config.yaml
n_layer: 8
attn_scale: 0.183
extras: ["capped logits"]
init: "trunc"
init_std_up: 0.0275
init_std_down: 0.0
optimizer: "soap_variant"
lr: 0.00326
beta2: 0.99
decay_fraction: 0.623
batch_tokens: 131072
seq_len: 1024
doc_mask: true
steps: 3042
Each number is 500 + 25 x the weight over its row's rms, rounded and kept within 0 to 999. Layers, rows and columns count from 0. Numbers have three digits each. The size before them is the row's rms in percent of the matrix's.

# layer 2 attention value, 256x512, rms 0.087, rows 82-127, columns 384-511
077:505459517521472544509525545500495503536499499535523519512513506528521515518480565518497500500496481537493501540496490495501482543495497503502488525499516532471486495508466486517501529438507520515517524530499513520502503530487456446533528469523570495507480545534516488494471472493486506506473480461522501561509459502505526526485497442482502520510496487506500507499489480488495521481513
082:509545505485530488489484475512484512492482470474483487525497532509465485519507446489548455484485514519483495500456508497489515469498494504524497454489501504488461493531519499532493519483503453498508518467429486537543526507488513532506521531494464490503517516511435507460492499501484547484542501513454502515481513504464526520537494455503496522507505508466475512513483506538508517500480
071:513513492473514533505483493502519493507490482524458548474467520513497437514486541466480579507489496486553502469495480498477534484491508483541519539515469527496491511474507463514519509495509479487490548511510517465506521497485493502538530495476456498492509502522487541479481482497507510495504498485486515471508520488516475519496503514503523522498506490504509552480488544510498495466526
083:514529519532503529511459451512506490476475548504497515467534492572450509511493486491484532470480536500467516474529512475510471489470475455472461498509497503522486443496501510520461509507500479508578522477455514477527520503541552454488498510474475506504496495489490495535486525519488440499515530521487493475486530478485486544519534427497482484494507524530456474515529490519510510507499
076:485515442488500493528469550522520530504486531467489491455513490535481483442494508487493561512504493497476484541516511491524526494485469515441483495461512510523472512564506514492539509492511508511511511472436503525505518484546516512502521523511537503499510525498471501547499500527493491492471494439500478484502533498489478539502460448501473487460496515474480504436475508524503439469509
072:455536526522475485514484482514538484551518491484486482526478491527527492511509514470492516546518532431471511474431478500508527503512521526506517539560504496495510520483558504515531476495530530493459503515546474495456519488546490486548531519463506476493515543453490505509537501490520511496525518529471532508519475515481503520503508517478520486502513487516539533493493452484504480501508
074:457527486521510461499463494480467486458489516473462498545509539505471521512521502510502524469469548510492505488546476507535517468403481481461500482482510550530499473451538506512506502498469503512551516492559492496497528481505501513473543478490491497447514522503458509535509536523485500500482515488447500478501509511488507531473492475510516524536507521473497531478501492500488545477514
078:484480495474479489513493558512495532503516507481500552463472491454482521504473471483500472482481537470545527533498535534503476557612476561551504482468513489508507502512488498499464501521501507509520462530502533495498469489497503493480528435506481499459540432470493529522461515499484490490477474480467511526484490499487490542514460468495490490507497506508461500475549483491502478509494
076:510444498467464473500485539526515488522538506467488495517462447489479529486533523486485524514512514460497436477495503545531538511478505479489474476507491463510478498460554494505524493504480490498502483470479509507507507490444513504467459478527396513513503488482457451560531506462517506490498489477517494476472542495466506499474500490503507519502529547551443483553475503496493475478504
075:487487490517543522494480472474510512509462478476480492460470504482512510575473545489509475508520490529504487571518436495506519456457521530459494513510522509505487486509463535526502491458567530488474583523469553525510479499492545496471531502507475497541509529468475424520532499496471529490511499507500512437536490507519522486520515465500477539533507474518470514475504490499513511536555
078:469520523498512479493472508511506515496533509450509457526505491530471494490472506522500480471463488480470497480514469519489496500497505489479485505501480509479555500440494484493495560491524478498545440513490464498496476488518476496458508523499450513547474510477497502470527466518479491469524507521492450508523493501489500497482517490512486525505509454484498453522511476506496506546479
080:517500523482515456483519484497497498531466496463573470545540524467489482512525554506495458508474463511505470537521485531479503509485493445511508538499507542516478481483442556520484461493540515500472492437478462503519487482457488500477464486486509501533484429484530442509500495493515528479488518507494514508498508493481474526504479475461491513513508510505441510482484446503498517509513
075:470533491533500500502459485504509534482504487552476512539494503458499504512497469500514434520480529462485506484498518515486498509496537473508490519448500461509530532521505523494544498459467483500524498553496484523503511523528493501509460507492495507456451512486465502568509481483509568495524475536532526510519523506492465521460490536513502479485478447505557510543511475486499478498508
077:456504536521514504486530461496475500454506503482530503522495460485472484488463517494481452517499485513484420496499466461470509503482485463470483448506502539465530499443493496535482532516448518502506501519482521503595511523526516494529450526493487506531530528536436469563545474501542516487536527505461494537491517500469496499524517494519467499442495493513481535474470506490503525523526
077:507525469485547481479465498524510483502485477487531475551494506505529506550505492500504530524504566488516521496473501500493510536506504526485455483478507486510473507491522460532532502465543552499466514523505540473469492501527482478504522503489515497501483444498523508508519514535512584498516464555525541471494487507525503480468494514491499490515494511508474516531467473510503512542522
078:475486501500531575499526462511491466450472503511452534524511500489494472491505526521464507529495565504482492487491522529486502502556543488526479549481533466514462502518545455465502474544499499499493443541511514488494510488495502489469448482532450494446522499500520534497477534484501510513503491563536524485472471472488508488504496489506508528493497484494492513525519528480503487543494
077:429488528452526490512518535508538517495471529492487499587475500466489410523472496472483542539541487479501499528529495500495509544473434479526468491447517509486548548480463512508480489512532502520479517489500529490534482509487506509512561508487484506535505518495491487456509507502434529490499472494442515524496548498520510521523508525495497509472499495488505455512514486529505529516485
076:465518486489520471499511508494506490486496507468483502479463512523503502526454503472469507514526537536499498504499540578505498450495464480499488477522537559517536543539554500508455503504523528512480522496536542485486540499519532483486507505487464486483471488462520494510488484483529511488512530537480497493505484508522468491496473556495500489485492480486509448484486500511494505541453
077:516479494505451471515504489495500515499526528467482508524466485464509468528496478487521476504560500488490480517482481438467516494484512469492493494488496452450453500462518489516519463531477477507435466484496451444501524499476497498548534478508528503486498495490491537544525523490507459498533514509491501492538448507494512504473515512455527501507497445535524453524460535522483486506512
081:512472522505549491535472442480510461524464466495460520489432500485508502490512521515454487508494486526486522507477461485507485475575522461511476490464505484488505519468502487477457464511511502511501481422475426466509499495444512479500443513493513489530535512517513501489510527509498497507497538508488536514505484480429489500537491513479501535503499504511499517505564489510487475513462
080:501484501445510498473510569510548487523507414467497486493517518469470482496494509489489531511490497529456500530481541530510511468489488462487502467470514518477488511473477491506491492486510511499525564509487540519490474503476474486535464478501515493521519490464467530504495466509485532478496462482507460510495536522457479528482484511485530451518511508468507536482444517492505526488475
082:493522574531482482486477502509465486558522481565503524510501518518528508503487496506525467485502510462488521501472510532505563490496509538482506501525520521520524482487425550526521512515504499499525516509515524500492504491463541502533518499496541505482451508496513469482479507513514522503456510477530520459508480498547486490529470498508476472491508513495433438498511508487488485494555
077:472488492483487475495464517507501505566522496543513540437484472450483520486496476514465448495488487468498491519477519536514510499480513478516521502528469524511532506510452535493548481506500513493491555561481529465514513472510511538469466466491516491480548500500481521574529481501481526502469497506521480498495493514479508474454540521541512506488493541528521482476504479497509482527564
075:481484502507522469523444444537518494507484437418481479491536516534465480515512517455518490514479532458474529524481482435479492480479487451454497531492507523528538445450477483493501483507490489497569501513464474511456528488556534517461488495490454497530491473506468498505499452511469518495538485509517537512473455503510488518512510538497503508525491494508497503474461504491501505486485
079:529513573468490504527471513497495483544494531509493495482496504517443493553515451482531496500514521469524512485482526457488527509500471500507499482515506556522554514543546490550503497490457499500515554466502520509495501490526501508496471529492491499491468493471422554549505490476479472495510572511469471511476519502461490505529513495555478480453486497496520507490541509502508497496511
077:497460508486491535491514450456496500519516473503419476502548500500542502498511488499514515516498516506478555520464495463483477452500460471557539461476491510463545534497537486484474472486443496503527537489542516492482522515470458474527480504518472490482477519549480502499518471495482544497484519541466523519508461531508552528469536498502512535499495485541505520505478472507497514495514
069:466528493507474475488484514484536505538477534532493522504449488529488492551511506502518541540478522474501515484508500504498469534534466512486511507520499546503475460492509483518497491529468510486491509480480422467486491493456497524453519511496509498504494479473514526463500467477469493525543490522521507470508497507498497481479516509525521502513504473547465548506520499490494479498507
072:491534496493486536487496499522498507513490458477483497454444534479556508521531526515532468524478545532533498484457560493512524496529510442493498492547544462496519495484492533557496512488486502499478536513501502511490475474490487486478475519502497492491490521538490535494534519481485556519516500510526512478511543488457518498530510470524490464508511532472493489494505475519500469462518
081:459525508489522541506504472490484488475506588523499522520520493514457491465477504509521521534534498501510468446501494487511512507455529510531480493467505503456476480487492486487471453506516464502504517478498469500560503484566553544529500525507546496506498485485501489522488492461454460513473476500488496472473513475548502488530484534495488514491494483508513461484500475517498444476497
078:495504518545490475508477537488491506480521437520516472481474507507479519519460557516500482497491447517513474518469500484511515528447531518479509496531515513511534497463510465505493518483526527498483467496493519525502494515504491490515538550502487496503509566520498491476445483509526526500544504474555526451472504484515467511523469495489449542477517476503467470489498467487505500491526
078:515509477498528499488455516513463489489477490534510499488502486541455480487483517510440524489507507499535560502564506440508484509529527545478505473530499513537508489499491514470532507491521455505479502486508504528521492489434531502488555503491531499476526512522483522464487509497524481499516488458526512504504492511501495480542477484491473489480489541502469537529523523505497513511508
073:536569460475517501512511479487485484465498496573534544470467531507454482485532495518540499490519551502511509534557488480502509494535541508528477508509525504497552475528532484514460459489484498491521504441465495473511503480527526491515542467496459497497497480481551510532514524472523553509513527524522494499501485496501474459512552527508494477492499518498499517472492470500494476496484
076:465520435508496499482525478519494509485485524444467494517529516464420535519486504497507443535539504524477480530467497499491516486442495473549506516518534485482489507499469464549505491474540444505541506481511539512507544493523516556493497547491485502500519517444502516523529465546514539471517523489450508485484542494509499492517499458488486499533507519487530520465491506458506514460470
080:499451427469516483492510490472509501506473511493502518502492490527511475524510528493584545503509507500496517510501438568503543483497446438465512446456507514538557496481522485502449509476511549507513512502507545497522485501506496507498529494488469490494507492505521465543553514518495534474483493490488466487507501530478530502485463522496467481474508458473445488486460467518508540490472
072:515534440474520473474511528500505470531470480502487513498477533479564489550481489530528497463520487540524481512493516536475481484485512515495491516470500535516502518501469534459514505515497530497480485502548497523467506499504506494473477504494500513502479463541551497503533498527501517479452507503528519531518468514527503498534521456511508504471503508471531459446521525488480536489453
076:518484449479524494488516538506463563498499479517503513453423549497506487459473538519533417477472530553516510519451475486499537476557482512514485459472511497508525479519465521508486540490492507500554480530527535539477473494471486496527522514504484492525543482526497502413485489508521514496503476510490494517505525477543487473537476510484463466518502575487462547476472505500502477473500
077:472503510466453485505548544517491506508485529510532504464489475474471481540512521498510533487498500490470499520495489506496482557508454513518529480482505484484480500430434451499477504509528506502514501512474493494432516488499509500526508458491508494431540438452496519510490482496469470505510457539469515522483533503482510513439499500522510481518510471498469497495458563465499501493547
082:440531499523504464500481484499509487455493529502511514519510502512455493521498523490495520486487466522520520478537484540534555493502521483477495544510512521483567496492530462519442526453490475502474468481508505526480515517531515531527579484485474492496480500479509503489521493510485520515487511507500470498482490514449488499474444528495517510436496451453479490550518509514508485529456
080:531475455484484429491495526489484485509520504510555481511475515499494514433507513535513485495488460476526524469473524555466526556526515511500477506473497491530496519483506536546534518485502461511483437530483471493492485513484491489519500487506477492497492452509439478491504487522491475505525504526508500483485509495530463512496483527474497450519506450453491505523484565484502485492540
081:502518521485472467506454510494491471512496476519556486531512524476505537510446525526493466495515519484471524492482536547506496509491571528470530518511526462490474511497562499514481507437509522505514563528478492506508474491532445480535504483487469490463473534496483467555567515494474524490509500514508515502539529501444526528443513536508507493513495511478515493491499552507508479497532
073:527524527478510566497499476517461503494485492481484525481487504515482548477497489522474502477459513509522504499516488491497493500543492509493481535501521511508517495516500492521462473510487520495513468505474499457498531480527513453496505443490461503574531539436520537557473473480517514512486512508496471466541524498455469484514514469452490491517503533522474513502534441475496487520509
078:510465537521510530492475487517482490470485486482513493503505457502528538544513493501478495523532525529506518499485525533492438472522540471492528486497489497500473486559528458519478513502506513502488492508521543477497515518502526463497482493500457502487504490490508475507469512507480564470521592490515523481538500482495519446509520499499490561462526507492478460512494492489505496480505
083:479497482564521518525522522528528501468493514511473490505450494495520494505508454489470457496532520459514503495478534476494468510498528469477511466483495476542483499566509481492540510525528485499506467550474529507511488475463516500460504501498527496512442523478514542512514517485475514510511496495526506493516487501561481488469521478474476500556513512516463491526558471492504481466551
078:480523498491520442499520509484482510485495479508473475545489522482449559553524497505519536510465496489514475481535525512501483469423537527510469480540493488528489529474516470496492520532492500501466520497531544499503504511488518537494523515502511498499526517491524479509538499490515497481485490470395511504478529510480500544453458546489498516507510484490534522533496511495497526523493
074:537524532477508521487539499505511510515488504506502525440467523481442496470436498476448573508531502556473491475499498484486513503507519517560488495513515506482526490434507483455486504531470530496506487441493519497446520525522512519505475490518465504510538498472486537479528504520501493512499456487520533472482514503515482494508533530510526519501509491488555491449501562472489485509491
084:530476536513500506521525489524501474475468462462512517499494503489494520504489529479450475519506492486473489490503579515509486504531487475500527487468481513512499472504488479509515499509518498498516467587462511484449500520534506516500486492506509497492581507479516497491483490503505473518506511532507499499490505516517514535457534529500535509498501551533490468516510529516507505528516
# layer 2 attention output (transposed), 256x512, rms 0.0791, rows 82-127, columns 384-511
085:473478492485544531490469462495495477499468512444486514486483482475484516463516484483470478487503509515507483478545504500494513499538488514508541513499486485497501465482509526479510491502494469519485459506506487462500465490527520509508516562509473520490533479495458516569513513501522496474568498502511488492482465483494497494514518541446475472491547483467484481501515475541520466524500
090:506530484511495467493525501500470512500498542480527509497505504456512523538506507497495499491512526510524519501504492522496532529437483508556496500485527465506496489499441481477502488496500536504516516492521480495474466487503507474437477482513517502504479466514504500537543470544478487546493504480526475498507490501496500478527498469514508491525479484571500481502486496480457484517469
085:467498511476482509541518531473484509532573515498519474487534493504501530518536495531495479496519515513477521516483496480517531493490505506539507451512562523532476529523558520493491510516499485463492482471490478484495481526513525495474516499505488523474470516474508492502479474473535484522514505524518477540488530551476481478521471528490511520485504487504513480500503502502477496506507
089:521502493524496519538492523486513512504523532508494467514484512453525510538507499511516468467506466534529506493466466553473469485546490509521491518505543448507452565460535492515535514461522518528433502485515511475512514488458458519488492479527502478492522508500533470478528506482498492509505502499485471492505495501517516441527471519509501481475502517486550523514467479475456499498499
086:558528510529547502533489507439496484469468481530511509506446495454517507537481522469546449494505490521495517452512466509487448544502549452503492512560527512467489516498555529491518551502496503580495484504481492514473490505477497499474473466498488446485491487497511501502475488547508501511499521517514546510493483531539497483501530505483537505519507522510536512485527487494504519487497
083:484477480472520480509522531498503528464473479469531498487515465504510525500525511507467481514509466525505490544493528506498496501475518525471524458447530494508507488519477520479455519487520490513500487479497508518503490529489520460484482495476476523483513485564462489526447484509476486507510506467488486544497515460480451493481462516542486525423525473532435504488516539484473516527492
088:513481497468477514521526512501510549509461500468504496515458493539517457466503475504537500508516512485520491615471508502478465535552508551531520514532496504501516501527465511489525506551535525475491481508455473508504500498534483518523463488545456434529477529479471489503549505493506515474529501484513495520462506444500530471497548518501495496515510494505536489540532508498493498520497
084:510495473545486507473518452467507465522484519529530460503530470509513487464458497532486477493492484516536503483521462462497513506432488483475495566554534496514529476523489494522524485451496520505517513511517502496489507503511490519513481535479493508473478504534500503486517494493506521585502496501473531484492519502510476475487507535480485456484498518500515512512450485530520522502470
088:519505499506465502495512462503506476457487491530533496479510485489497483479466501535523518497474495506522576548472490477506502510497530529539540501541503547547504508561484490494505516503478445475500517512514456539480488493507492530503506544489532519473528518496519519489495466517499507548493486502483529553501472516498517522503490531518520447502469480486527493491570461488542512501505
087:523524521490448502516500543563548491473565539516476472509467438499506482498509496493538488500489505509521517472498536503505511524534479492548523544484494479449516501482526500539501493457475452468494474471477506501476516514537502499484504493446537491496496476520499543536469505475514516533466466491502503506448466491510507528490476502505539483495502505465463517511525507479482492508460
089:502505456523511538457508516479531496519486468515456525476478491455511536504507470476537487519486540508495515542467506498498497488502503514515470495501523488484463512519497468498511457524502502486487481480477524552528524506512472491472505503495510481479525459517474466513443530485499532540513492449508555504493525474457474486526490484500461528510500515504505507454508523488533490430503
090:513506496486499478499511484506509488498462491505448519481498495491519525460541499499485516484523515462477524496498494489460500466502504506478485497475460494438511579490531490494534523482501479469535506511487533481485551529535564494502512473510480522475496535485492528532481498465519482486485500486553485476489539562568501498518512494464448458517432487462525516564509495495495480533506
082:513466529483491482459523497499489484534508478504540512515539467476497510559514537486506543486523515539523516532479498492498464466485461530496552513493497518516453503482522527457493478539490533522499486451520505451501461458515505507558534489487456515470518504523489507505502492460544456495467495478516513468506481456523509491529516480428500498534495482489489480471513494484517478538513
084:473525506501507499516507544505530486493537536518523507500496487493498507560511488465504490542485464495529522533505510575516479508471468505508481568521513499556501516540488500529481488465521442494448542531459518530489516491509504506482540492472493441492475479492525521469502535478472485550487494469518489476506451463482474506517504490500491478516472518513458477511558477467509514472517
084:532492517465490508481516513509511510473498530455528477496502510497479485449477495491504490485483473491511501483492509469481489500502520483524498466517537516501523498459511540497475536498491483493497516479486483503479478544482478524502512507482495488499505522493455461461459506439466467511523484494508541499513529491491457507489520524488515526486492536522500461477482498495498521508495
088:455493525503464478491515528509494527497542545541495497520525536511524542510437483486510514514504452481474508511513500444540484476483507493508484520470466481499498445455485541470535502471503490508460547480503502506506515508514435507524490486466494516526505466497505474530509519486504467510502519534440496504525513533536513485484514436548498494547507492488496529538486526485510481499485
091:518480505480478486480468534464519482534539499515456505462505471509520528508530518486496463458460526517470500493456506489470504473470527507512524533510475489468488459483506483520484506508486448480503538478481517504477528452507519484497534467497469511475472521512474494523550504509508473495510514516537507496466489516488497509487509524521509485458482524485508515474495527498501494495519
085:486492502477520465489482464502509500523492495486461474495474478476543521485514467483483515478463476451490470474453509451537496525504554544559500507496468530510495499485477493500511473464489498483532510483496519533525522483530484507502509485501504500462469541507493487517512517469485514491528461507533503519518470501494564498503470494503513501488518498501495532540453491484501486469517
084:446508512498498522459509520456489507525494493516473511482520503530509532497500494521496529529465421501501496502515476535515504552534488477560537520503496502519536487494484528465527535464473521539521537529518500483539454484527471502469492508475488484514496530513515513505492471548509519489458482473527489499494514481493522479512486513502529507505494527494497514483522502489459493496474
087:507492481485523521511570524484478504488505527505495482547531502500533532530472520494506502520526519488506463523484534465476489499429484520483511504534463486494486522501499547483500508464532491478471514520493561484501477531531491493490497454533478450522503503518506459535530516522517500473484503492518502535494475537517487489488498485523544536487476468514467508487477517492503499540498
087:481501469525484544481484487484438495478509542482466507528519504508533472543552470518523510498517455460509486485534513503457526543495488490496508507490515509508508526523490473531486525478460456553497508527492502473493502487538501518453514546517522458512484494498488555486501508492506483525491502489532559465483511466511477493443494490495532501485517481484468463529549503520490480511543
090:508494486493522522488522490514551428493466491452471480505486499510471509482535515484465534498475564528509502479511493501496453451505506510513553466479489494470500524499508474470519521479478516528525470492472505486484514499497514501453499512468465497499534495514498499524510454497503481493500490549500499522498474522499493499495551505465481559498451496464542507475487493468469462526524
085:480514511531529531450481485494449494466471490470460474543472459509463439562529498539525526514528492543533514463500504515467504515524501504513489499499498488482495499492517508517474517471448524470536543482524455491510494487498475524505527501479490500447497505483524500464476482500530524506500456491493523495483469479504516521502462490475469499497514483494479499496507539485485470508465
086:483482527510462543481494525484510464488519512499519487489470516493508538511495501489481517491521526542528490473489494568525521456494525541502505485542480497468489503508501517479539530476509534491506495498507517512505497578495475502482513507492511485507554497509486483511528500449539505469487515485471499525527517535510461494507514470524505513476500521493478502515505513481482474489503
086:513474460522536516507516498506492543460506472482489502561489484507517498527509530503481473488468530542498485503527479541513510448564535522492481530511498520512490495482491492522517483549441543484522486529449480487509509519489518504474533455506502494524515505533541484495505503540525534499475435476538500479518489501528491460507498528471501468488531510499526464508477482505475540511508
090:491507535496510481509462514534488497506454516497533485523522465531492444534453451501463498524483517505491464532491517539546525549532517521516495498500551501528514470518489524479517495546479475515499507551493516532495556524502465485483517531428498549490515508473502497509495554504519452479507500493488489494489492469489518502482467517491489504481518456467525513491495530484515504514513
084:542486492505485512492510481500486524465546515498505522493493492528503475495532534463494486467516496503460444520482503523471515459489516510504485470507516479499508527502500510501496464501511506526479512475497502507498514510504551485536512518534539516497491526518488485550480505488538494522475493471478540534529536444525522479550485495456469518443457509475497493484504483503486526537529
087:580510514524505490501498491456528497495559534506505520533485414497506476509493516473465511481509496483503497549481517520511530527523527523484497477485463477491491517493523497489484478464498484507509492494455484493467522509493511478547505482484512513494492487519505483547509484525490455472489489492469508491483475527534487512522511521533447521481521529510483488505487542431514515553507
089:535450487509479477491478492468503470551478491495509514459460533473512530498512459470478461519498518480528545449537514510508505437530481515532520560503504524510504460476511518528515515496469541501466492467510539477514510480443509492494540504480490473489478515502504481483497472530518524506472494474510511505503472516499531462482482500480551512492469513501474508478501496503502517535507
090:543481529478539475498477489518550500499530520497468520482471493518480500466523511481498487540501508472520506500519523530525464499537464518502521491471497497537492525504498508501495476525517462530529535490516505448533504497502487479465483473496496530491485530472534475508495502512441497515477458456500489550475492516467518515491495478507474487522483511490509520479521479534499521486484
085:540480488468464490534504495480512553504498469480512522512529510485470529488496471505554451537484441482515474465475516499507533537451454467543487541525456488487518498538486472543491478477526543483502485501477488495511524494539481503491472469462501527488514484518513494516468510523501483504506514548496507480511515504493475474470483494449484482546499515488504513515486474477478540491517
083:520510508518509500526518526501469501498479533456480521528526507476534481513473505510494483469515513466492509493504508511501492502514515523491487552516478480498490543483498515537553519474533492531503484454500478486496487537503484519494521521494482462501497496543510492506471506498481489518471529476438529455496528531478527486483480466473525505504503516527513478513527527481497512500498
087:522461496464501540510485537467529492482551559527551492503456527512524495499528488491506491467486497505538531465489528474555473502526487481490499455475495482504493449526503541459514498481492489463483467498503526502518475539493525472493492495503520498519485512459491484494510470515489531483531484471538512493479518495477547494502496493518524438531525483507464508523537501532494501525524
090:463512553501461504535518542518473470497468475520512481498503497477505497486495451477475519456515506520478486529526485537474475494510523537538508492567495509518512463508487504525518502515494453506519489459512475486495510503511440503451543519575527495560489506539507526479502508451500479503532494509516470448501497481521487485511497442493557456509453526526502508528513485507498480524492
083:505504500495559528513517482510512507426506509532470484510528475494489504483533472490468542571496524475479506485515503472467506513470492457494528466486473527500506503509537512498504527514516519531495498503490495517489508494514492490517459501530505517519507526501492475497478546512460475509549525522524507469512549527503503504526516530478507491508502491520491511543473502497515461516537
083:519508521517493549547457504504535483494467547451518495520551442497479463492489474475482470520515521451497481502545536510481474497485530499461488558500508514480499527510499532473472448480541495538463512485503485496495504504524488523466510481505512534475478519497518486507471509521486526526507522494504548485476498523488517521497490522503556520520489511502542455472536507429479497512536
085:521508519523516565486475485502519504473534521478491506512509552543512495494466529505507532486475482490525501472505488493538537491466508498468483504515518494515484477495523524517510529499484485502471512506480506496514471539475526511518478572478488495550494499493514514491481492489518516519478497489530449484517519522515496449511473509510527479471514477548501512529526475546523500515509
088:512515472491489490473507503476529524525480475444522491504520509470520536502499517521483484516462538467453519551490477472526485526524471492558492532525474468529404500510473499470544504490548489482503523504501499508525440496525512505473514482460492517495484490556502480509497498540485500508507496484509494472505537499519537467535506493511504479515491518461508508484507481498495505472509
089:472522536503543519472489478508497522522489477495463524490531476493533502521464487522453494506495528517484508539505477485484477493503480471503531507535520481511502510509455505541514493504524507473524473530506485523500498490526534509531505494528548533449489522471526486519477488499512500556485496521504518523538528511446501531525490467527468477497468521512529502482496448494479506497511
090:543515499470526518486480499523507504488488461492477535501497422499527494488497495484504477527494478529491515566524516443497455495498498483509507484470487519487502525534499519506478499591482542496523477502495551506512490474492480495464502514508462536504509450544495505499475534498511472487468490491476525461459459495532475475481482493476501530481555500518456493517499504528536495531496
085:476450464554499517466492507436534483511566519565490462495491478515526517474516515458474508502528549518520471543490498498501504475504507497439538508525503484503472497513487518477458470512513476538507519486477493508469482500494529524542533526540503493498486499518474463532532511515514514529514509452495523520487486505521481498508499521499512519503464503501484492549479506520503544518488
090:517507459472505475515495509472536523510504515478483514510480490489504493471493546456507519546520466489477505511492470486473509524459481507493504436488534447513487540506479535501477436503514512478491541465510453518508473507502474509528505500489519500508472519503498483489510529494530491483485470462435502518511498512500464535481517516492481516505460460511532506477467478500524494517514
091:517508496461504536535479548546470479489498484494498452526522495493478508536487537508522511541493462508476486496538504551520494525530510530476508460464524514480544495467506533511480466471468478461504518502475513522508515475518488494513494469516461499460467491498501477468468484516508525502502466496490511509511503509470550529466517536534500447456528507489562506517497499483500499503462
086:509492490501470509511485514504533522448436478501545530455496534513476500498536459496506479488525492472470514534506462491463475539550520499513507517477508530518504495488497479485482522450529493503487496516512505531504478509502482471540481489506526523533457490469478491475488515462509478534479506487545520516518493458491506496488499493541520497478517461488475468474527511514498481501482
087:488484490522471509544478509497469539451471498482495494519481511508504525496498513513505511533513514480520534485482484466544483491452524480471472506490481490516515475512526518471476504468534530507487495539489509485498494496517474520503495484502502490511517510518495462516493455513500515517530577498458482491494518496508527531454447487500524512511521462486456492475515446510513531446504
091:450495472493509466492513489503475485482520506465485506485480458522509489500496521517463511486490494535477483504449483493527514516468497470485490528512528505495523488530440511498475517472485496545435535467496480492524509525481518498537509551538511496509509505492508493489520486493502505468519508485501510511519499489430467468520488524597441490472468470484484508482478510561518454507498
# layer 2 attention query, 256x512, rms 0.1, rows 128-136, columns 384-511
095:553479518526519486494510582505498499472482522561523513502524443472490528498503485538496487505497488528502480503543544489479471477475518544543543497509520508525475534536463532486446489539462513510471493537478533489470512495509492471493546484504535505510494494439547460494475501449505471497443504483509509518561541481528509498466495505456538499482479493487483479452518478510493483491491
141:504504522549496500525482525506510485450504535507519515503471540517506547486486514497500475554462531504488453477491510534519514498464518496484472508494450485529480485538543482500512461520494511510442450478489493505511474488488502480530524494529507472489474527493527476490503540544504519518478519502539527498486504471516555535514516483485511500492520519511465520500547533496517470531479
105:479544501522502481489540518455532457483519518502512478503481517512482496564464502506460486531438507502454501537498519519504510508489487493520504488483467526541511486515489468471511482510505519508476483469475449485498516521487473481496532478517504468471514509450504469521490478562468482509494448505484511528504495463505542537484509500476465490451492517519516513491475489524508539496495
105:470473468511514505492496497510459476516477508474551483495494485490509470482527518535490489534547502480512511522524520509483499498506514546520503543467529474512519497495463526476518505517491531494494487455475496484471486500519515511469493503487469510482523494535513476499454462472504497505502515494493494484488537470481506458542448526511503541500513514466497484474524479552505511467492
103:493548488558484526491468515490523510487509519480532526551460537506476532470532519475534517535520489537473473486473509540547527498506495449511543505511502504526439575487532529508491487502485469507503479504483518454487472492488503506481506507511464475492462486481482514490526562525509497506496460491557469492481509496489529518536517499470492487532502499517474534489509515500518495508471
132:505503479537505535501520537501481524509507539535508526517493483493498561455517510528511486497502497498503480505522520513500484469488538513502499518502489514550493535506444552482502505499513503500475478488471497536473494476513527485455511501490490504531494522496548471482465532454523510496438492464511482466500529487514499467507476490478491462501491541479465499483521518479498477483503
097:463468525474485499484487495467497483476483461544500473502511529517539504541506467471459478498523491453468493502509533506500500548461499523535518503515482507478481485532449502488489471507507503508516521507506492532535518495545499513468514532496537499512483493481506484459503493521478567521477469444488528512526481493533520541462492525480520496474488515486492508438547440467500443503502
120:479509493467481491504476482513444486530496515521505492471535466546554502520487451490492495462529514443494499546485484449480475487534475537517494518547507466470513487494463472493506504519496535482500486497496479539484534502508468551530499513478535516539530475472521507483502493452456447505530478514486508523537496506521472462489481500499495487504491492522482518536495491481491474488534
091:508489499502491542488448500506501544478530533466506527525482498489495468438504510498550501511470520534516476512521506549528508494487476484468492473492495519553458472514507527493503526525483503513502438463529511472493503502528475461549511533522488484513489481468458482423464504484498514511489500482503484473507494499546481500530438503533488505529474508471519515501499511542502497491482
# layer 2 attention key, 256x512, rms 0.0961, rows 128-135, columns 384-511
120:492505449455508551514517508503549498505478471523439512486504481496487513494515477477516520471500475506487522521487509491472511484532461483506506512462536504470486512526476533551471529503488501490512539516529483492524499442506534527473499500489509529524507517517480490509500478459473518499492519497463486477510519530500473495521469477476487522495487531514483482502487427506502520502494
102:519469495512510454482514493503452521470514516477481516515489497516447497470519509518526457524499508538485533527503498481502468525478491539500529493459510515528513477518555470446500504510493478502562479515488550500503477551494473501518499511525517482461476476526493481472498481529496457514518523519513499502481504531507507509480475504516463518491476494480520531504492495526516494471494
112:501518509589460464453488501510469498502533473467477476512479537504551577510504505518542461466469487530457502490452502512495531532505507500449549540503451485493480495519529483458537477491471527494509485532533508464532523522512482521490535480557514482482482539541455555472547518496482510505489504524557505495510500482481491488482521505518513516461533494537503525496517509510516496533499
089:507525490485508498510497520517484452506507503520555505508529514523499511532457495515460481523485521506456483553522465530472508510496492515477488497516506499536536487507479505468496470484457496516532518477466475484501540543488497517465485496523535478456522445470498476544483457516489478499472495525526519542535484454469488498479540493486522510492504525447504515526518525494479504462506
109:505497515548471471515505488518502455527525510484523470491506527487524473525487512526497517510474510520451510507443482500517547515480518500498527505526480470482494458508528466536503516492484486496493483528530498462485483517480493533550487444509517475459493502540449502509515469555490502497501517509509492512495486496514520518512529506525508492479522499516511494513490526501509523542477
092:443522531539508493446503526512508519487510525507478564506464532515514535445538506466484459500517496487510487462492503523487533517505536520504499490512478520485456545543562492542510498477447472511500477519538488475491464504541497551487490512555517486472496459518500467481542514484546470530441498489496524464484509512478539518484511493499516539450508540490549528518478466506510498510492
102:500511510488495495497477558486505545469507493498516532504529529532461526471479565534516510543488468587482513439511531483503510515504556464528513518483475540474486536493534506490504460478516485520465490514456480501479495494491444512511493513532446497517526483516494544500492519496522508521451519505540489530490520490473511549513505478477494507484488512514545484523459515493513483518472
100:497484484486514506494533475497510518504485499548526473486496511522505469520457521456428511432505475463509517516517469518497479543460473544510500531479490460515531498511475458472550510469498551487512531524513437563484469517517530558507517483501535519511531519491550505500558474480470554500461545470445532514530508493491505487453503523476504488474511507520499506552528457484495502504532